Weights of a small GPT-style language model, trained from scratch on English Wikipedia: 3867 steps.
Each number is 128 + 24 x the weight over its row's rms, rounded and kept within 0 to 255. Layers, rows and columns count from 0. Numbers have three digits each. The size before them is the row's rms in percent of the matrix's.

# down: layer 7 MLP down (transposed), 256x96, rms 0.153, rows 223-244, columns 0-95
# gate: layer 7 MLP gate, 256x96, rms 0.175, rows 224-244, columns 0-95
# up: layer 7 MLP up, 256x96, rms 0.163, rows 224-244, columns 0-95
down223 090:144161180140084119110112148170145089185134132109160097149125153134109164096136140149120169163143120144119147142166097163096152144123170156117136104099107099133116118139112158110105133125144167136139110145166151174110139125133145130119143119125145076120100112110149168117135124096098107148
gate224 096:120131105114120161102161100165160145139073129128151096113108123112130082115110114156121118131127075109141116109139136134156204115127140084102139118124095143134126099134118088149179131117118106076137138138131072172149140119124115166111159112120154166143142118137102128117107104126118132149
up224 096:145128133114160133095142140145118105088128180114124169152160115115092105134032119098120139151126127133114107152140119111133108139105139127148128102145149131117148142100130106092135129055100141121108114109109124106145135159118161140130117123108116115162120091137153104146152055118125150125
down224 096:117109135095054101141109107082123154149116110154154120120100127118128104129144160181112094145122109137161165105149131079132145136132142141093134155117104086098105082145094132114148146177155094132110136117116128170070126083136101130151119138123117124123120136119135127110130142097134128158
gate225 099:125097180131110134127133108119127143141139122086101125125124145129147108132116183118170132125131102146155156153116097102187140116096170096076102132111129111099104142142173133121097119128165150137094145175172120173120113086136140160103140098158143115139148143156136120133125097125090125148
up225 095:124100115148116090142160113150121128135146131079144143098122150137184147081180149152108122097132174140135152113113129145108137122117115133124160125110113116154088147075140165141131143135152106123154151187157155138148085115115151134098085152108086165143117163120113137094123134135126123148
down225 100:131162132152142135139132136142141161130104125147167121122127126148136157131160129134151158132140164148140088127177147133166191145147162129152124152135132141075142131132106111136116138157107130143074117096148153133102126166125163098109131155118090136183165150160126121121108097097121132192
gate226 100:156161149142124151119103114155097119176114134161107102114155121131113181132088126102138162099160130136172121141133146124158127116103115151116110145104085141117105095146128124139140161122093094121116099133106078154101135137167161102108079125122126135155097115149143122172142134084153105088
up226 107:126112124129138084131155151128137122119092124148090132139117148127129101137171167097178129152076114103102106106108169157139170130138164103113125096174140144125107154141149140089124114131154108156124166140103084108168134133116174120131128159143147123116175125144117142091109154162132165142
down226 099:120129129120152139134120134150122042161136138128113166115079111115132131148141144134108121123138126128109153097152111105104120118147131163095117081115082137087139122140139137106167122132145113115093122138137106083124153150072139112148141120107187115129146138140123086141169170090158149107
gate227 098:128154107152144123148132122115110140123126094140114111109100149151131153155128163149141085113150125155130139128038119084125147122137127180129089070127121111139105169108119154171127095138147117123144141134125110123133131129089129127110150111083150142131092170140107067160111144104123138111
up227 106:110116159099108177144128114118170124179108124100125125149125151121155129123169133100123159128155125139140087079149098165105120120122114153121182149122142144156112117112106155128147080137134113113157124095124153166131177144168143132137091157091139138135176138140133139097132170136100157134
down227 107:108163120154117133150102130131135111115133144112230154130151132136131154124166114147111100112118117113101124120106114114115132132133099120110147148162118132080150126114179110149093129117156134124142127123142144228142149107126100143159098157135135125119101139089134127130120175142132138114
gate228 092:152101166139084090106134147159110131117127151130128112130142072117139142120100099127089082170115147136181172106131129103161091144139151118141153162135075129110141142105169106120082109108137109138125117115116129128116125131130156165107160124157118122141089129139110151121174151136168120096
up228 095:128071156128127168134107111107154124169115106113137132126113150191130125082128174159102130127098121196117171123128099117116120120105158119141141125180094145149143145107141119136166129115137119137137095137139151137114112119100126109093158142117120133097135116160080148137184148118146138098
down228 094:126136162094083125130112105111173129156092104136174096125129157087133129117124154141113146143147132143125124168152113144160104160177109134131130083097139166156109114157104145146136124188137146078127149115139145132103115138100117148111093115104144125154110154141077098108149152139121110161
gate229 106:108126093125106108152157121125120098143100112120130119117144071113118101103133153092119102137100170129117144148124162163131113075170120126128153156146093117125157151153117133124151070104090156132136149166124089168162144147113162108133127109147140138146131126076129114089139105137130073130
up229 110:085160126116135115148106092124127164154113125123157141123121129133108107134139140116124146163166126091179144083144126142115124167163095194140105134099156091142151109155126161166132111152145141162099087147119149134154149127148129150149086100139113106174137140133155136155112161145087138130
down229 106:157154161158133122114163114120121168132118088125088190129136149145106095160126111109102117180109116080121100108146147113154131124148149126085134110118107127162128122109147162103147144095157095171126065115139132108090130140155142104107134140130095141139144112114173110115140132088124150114
gate230 099:129155169182099095102133127142111118090158122175118106148114081097116145144114128127129097091144184117102114110110130116143162121106127128099145154139108082121114159126123116144082152131125134164131126136121143136137087121104103105103109100124143139157122123207138081153152106117130129119
up230 096:172110171169099088126154150153119184145136120095133111094104144138162131134151115114127121106154109117125140112115136097113115176141104125138118118146117146140093131140173165141099140117138129152098120148111154103064096133139138104119106081101125119127090171099091156131136148122160156112
down230 102:127093120119131114138111129133054131127129130152140199095120146136097129127117107109160141122115134120120127144115147100115102076138154152101095144116057097122077098156153116135175119116115120116135117143131080133108125149165174144134114141129125113128065146127149132123099136156121125129
gate231 105:114159184126132161153128122100105147090140168115132072122129146119125144126128149134157136137137120106106131145091075129176113094116163103161151127128121115135155095098124119118101141123081132081115098147128146099139120158143123093169128096138089173132126117119157147139139139093124177149
up231 104:120137148158133148119104140057149098111107095128157138131136098199129145098150115088173146125141135119121125098133165125124155153119163131148146134121143119116105137145135082140095139097129149167102123139140103155106129119121081112093140138124129130103089142140160177104138085137093109156
down231 108:168116118130131129132164127133105127146131094096063102138130112161134174132111105082100137100141150131157140141163143118087094134139130113137128146159154133118124138172126127132106105124091183124155171133126106091125120091134113118088066144094138098115116137119107161138127090156103153126
gate232 103:060103143136101135133134123135081104138146113176105144155152160122116105124102117138151103121170085085122123136119156135148123124124155127122119123140105179152162147116131119123124144136147136136118106153105143146117115098170122169110091091120114132203090132127131112136137085112124072137
up232 094:059105142089121119062158113153156111162105107136137120138126118126101147096128113154141117104147149145158136123129105151138125104121125126107112091158142136096152171170137163100163124073139113131137150112140119141098117117113179113115129158130138120066145126158096107130128131119134144084
down232 099:125183131142115109156125168127126065143136132143115111104127119134146103102206145110090106133152130122147145115099103135119168115173138133100153122116170156108150116114112172120135100137122110146139130137107098157161120135104078139144127166119103139120095141079102141125103129101145095152
gate233 103:118112145142096167134101125109096069135130122122121140096136127148132159135156126102125129143120174129183105090105106124150108138125109115112085145123172098133139132108150154126121090094089102127112134120146075102159151156110125191185111141112082118113134130138133112109167120117149129115
up233 101:154161110094147160163101086117108108124083160133149105156162143136127142130138129155083149124121133156156159135126149150169145105140134139138097072190143146142136091143133106130114108054118119133134095130118123132146115119144115118124092080116149105110124125146149118133125097084143101153
down233 100:142109128135078141086100112135147149130118139110154115120185121095157094113116094130095142135098148143114129150119095144183085161119162081142107129126129126129120120112146148120151119148152135146141082160183141131143120155100176157134114176107146097105159152152121146109146133103107140139
gate234 096:134115179086153120166078108109072091137111108107135109134112153124116166188120132137126142125125123160120141148124147130137134144135097153102083147106113126119096107124087148102141099117134129190134084169152138112145117125146150132124106159124096106141130102102151161110095131134133171144
up234 100:130103111124216170166182125137106124146083134165094141121162138147138090112136123131130142150134117111144148150114125138155148132145163101154110111141129118140151181112108071110121156111127096145157115148155127137151128100125129157105161110092153133126114140131105113132131143164117102173
down234 102:128117143132122123130147150109087139124096121112115148121133153103145140155114122129140138148144109084126090109126111140122169081102137159116114098138125158154103123110166122102136116111132154137120097090148141124130141125091150145125163118122171080100161201114090058072133151139109125124
gate235 099:143150132138133125160101151109125144154096145109085130125117131126152143137138154138093124103192112169121134094148149127116117093129121147168119122118102114132157114138120166115159134117110137146085155150139136151119093182101100110117121072081159141137095140142127085118123090162081150096
up235 100:144165150094139124088058092116150122109136107134153130135119202124114148119153127129136131108135129143131130174110097126149139130159099136114110113122123086104092088092127109080096103136136145166129113083096095139145119122110110110154180119146142152090144143147154114139095138126138136135
down235 099:154134116149090164148116081107177076116155111144125102116128120133164160102148148158072115161121146148115153141170140146104124128095121141114185124155086099151099125175155144095115123142133130148129133140098138125103143105092090131137144138128105111162111110108137105140111112138102164146
gate236 092:105099151110147102113132171164130091146125125114168160112176162150104116153113133100171116137133112132132147175143150118124143154099082128133118114093086096125186077138136123131155072162121134123122171108110093117100125132105142115165119103103112146097132128105111123135143097132141120128
up236 097:178147138092153150084145134091164165123124147151120106116151087112163129099119169116114125115142156117172133094113114119118062100120115139100142149097133152145096167105131176120125134102131133109123143105123143120078145120122092146142148082144138152107101172132119131123093136159118121126
down236 096:159165127119112129084115117131136147123140117102058135154131139097112123125127158128106135145149156118125129128095126158158123087084149094131128139138152105156088127128135175120099168152115147113117103162125173144113181110160137137121141147133085136096100138142169112158090120169100155136
gate237 101:141139141154138117109091108133147131111120129122084152157119147132104120136134121154109118114153112105122150124108107091118170141106136180130109129097103113099132162116085096130161148113150180126181112167145095107097145174135152107133164122095125098098097187138118122159168123126144158142
up237 100:155164168131133129111136100140116143187160145156147129135113118103137158177106133112112120147119167087179102112127116109136145118121100133097132123117169173148119113144106110097059116162128147115140127120132115125150145145101076116100127112129130145087151181155117158155125116102131159134
down237 104:153144147185116108105157137196147127121162118065188147116106148126107118128135126111148138160114143138138120136149115109183106102116117143105159138114143118112144162102129116122109156154101119128121126094128161175110129088151113139108128144145144120133132127114153131197143091105142136161
gate238 109:123116145100107132117089129112126150141138127133138076112127131098130124181169135174126164101122103161110115116120190105176165120108128150112129120129100101168113125147137118106112147160128133133134131107119113133109133152132162137154105141159133106118107131137167157184063116073139148150
up238 095:174080105090185100117114134188144154148080152126105129145153126135163098115171126110107126117119128126117093137158135131129151106148153144136130117086081126141098121137121115109111105096127099129109128121131106109094157139138138110064106141145161106118125125155140099147170135100092128112
down238 098:100148119146094102177166145107084126095150131108120138112120152113121154122117091137110111108123109158104138097103111156149143160111118166136106163149154122121142123141112128134157152178149123139169165175174152128120118101105142115160162115169177119106116148136087131145103148099105110106
gate239 098:156115136113135180152127144111128140086138117123118117128128128159167185129130137108132110174135095103114152147117126067123090117126124134180118160165143127116116066165140126140099147132137137115058132129139139109106127118159100131144123107108126144116107146138147161196113111125097124111
up239 100:089114095097134129155165098163148089190133102134121134079120084155149098122152129156099112108149164134130128120145152174110135136124117125084114078152099161109122139093109154151132141116133137136139158132125121122108116122141128110120148138176159161123159142144098103145133152085151090122
down239 103:138118151153135091124115160135176105128144143129085169185150154143170095160132131136130086103105162119131111139136140130138125149147122134097121179126153162123136098162143114095166086129141118139138140156174151084114130168175138146103144145111147133148108149113128121122138087128096123093
gate240 094:091141115117091145123136139128103064101151114117132167122126113132113091128147164151157129149105188143106109092078090147150129121121143094144108153129128104141184109149108120098109117137117106121125143175124146178110156099126159154169118128157156138141140148095124133162131106123112130160
up240 097:136111129134097111105142161124099119099120103112116121154147144127136130160159148117140140122124125136123109097134122130143132135069108089131125087122116117145130130090172114118126101156143120120086141123111135135162096148161183122173154172144098109070129118111096143183076133112186137122
down240 096:184163130091121108134134130138139163153119111152149080096123149110113132130127136108165149155119100096141133123112129120123140139138149107087067156132110116162096124124153074100118138123104139088102120143094135132145154146168159086151108129095102115124142124117153164067127127143169110118
gate241 110:141118119166131121124081161162117116121137116120117073097144179091106100173075132148112081146143161090127166126133149091149121127120121143139131199153141143130124160133142159108089137117112147117136146163152138122153115112132147136125154131103130130121107082175127128117146121084134122122
up241 115:149135141151130126120133133154116089130117159097113115075143139113126102151153167164096112136097085127132110133168136133155141149083133117089086146150160157166102128111116137086116120139153148146158116131162091122110135129092106128147131088090180137122135148118133113099109071134124116083
down241 111:116129122160143142088138120134118204102152096145144132126137115161156129144109148130128155159113112152139140165125129107112131135161115170133145088075115155149114081132080102131089115109083122089130114167105130147125142155128097159113111138160111116086130130083116110106122095103115137147
gate242 109:143126138158114154117085192143128176115120133137144107068121133157096122138130093106150148108153159173114120140099153183166129132136122126144158151128104128088099142126133131131154116148125086144097078121154137127120134152143123117087137101120150114145122131119117189136092118175130130144
up242 114:134145114155149125119160116134132126146144099171131145191071158147114099093097144107172113119134134146145128142104071122141140109184153139115138131151106129090143127132103135108099127136116149146148144112117132133108136088137131117110118169126133137110193134116160127132117168133081086170
down242 118:128121107100071117138095119124111159109122153146182071120139136144118086131139092103135108113117172149108142123159129140149131127113128120134143118114121102142116148121143092172152101156130125123148125176128124209109135177097139130190120096131138120105143110109107133132102100131146120099
gate243 105:076078136145134127116120127139081106113101140130132142111114195182122154117134160127103134178147093124137123146145114132146145143138124166121154176106133087137114152118121097131082137149120119097148143127155076117103129152138118102112141165130101113140130175134153138119138142077131138164
up243 088:163152143113143107153143093139091098107099165122155110100122108127144066139126157151124124127153128133070164090112109093117159174138141130140137135134106143106145160152128164131120116151127103155126124130142066120111130136117181108105130139138089089115146114167129138111084162136121097129
down243 090:115129160122125131112130146114102114124108094089170078155152142142106129135122119119113099178125112162151138103108119097177115127114127134155089152108142052115138143168116122125096083098127152140137111127125053086123139142149121106143112122099109110117156133158095139115123136101135100132
gate244 096:125130144155138128144144121145104125080121123152130116098136145097138105112113132135136098159133112143159174141122161091152141117111152083157113167165097099147109132099141128138097116070117109114187118130107116135167140128130140118112147080105087130098163079147147132104131149129171117174
up244 091:099109137066132127165113143126122150128075119099145138100144138124155136160120139118139141150147128094117142175156142148156131129134079137163162079124120167182134155130089136139116143145140141151085147121130119155138133174115160121107089145118146076145136098152130088135127101128091113124
down244 097:147119110115137136146088178107148155103157111133180095159134112102088137139123099113137112121124182157163162132086163094139165122112113126159117161129138153099156168132139123142154110114113101131149101107134134072133168132109158102154147127133104119117165125137157146160136143136173119126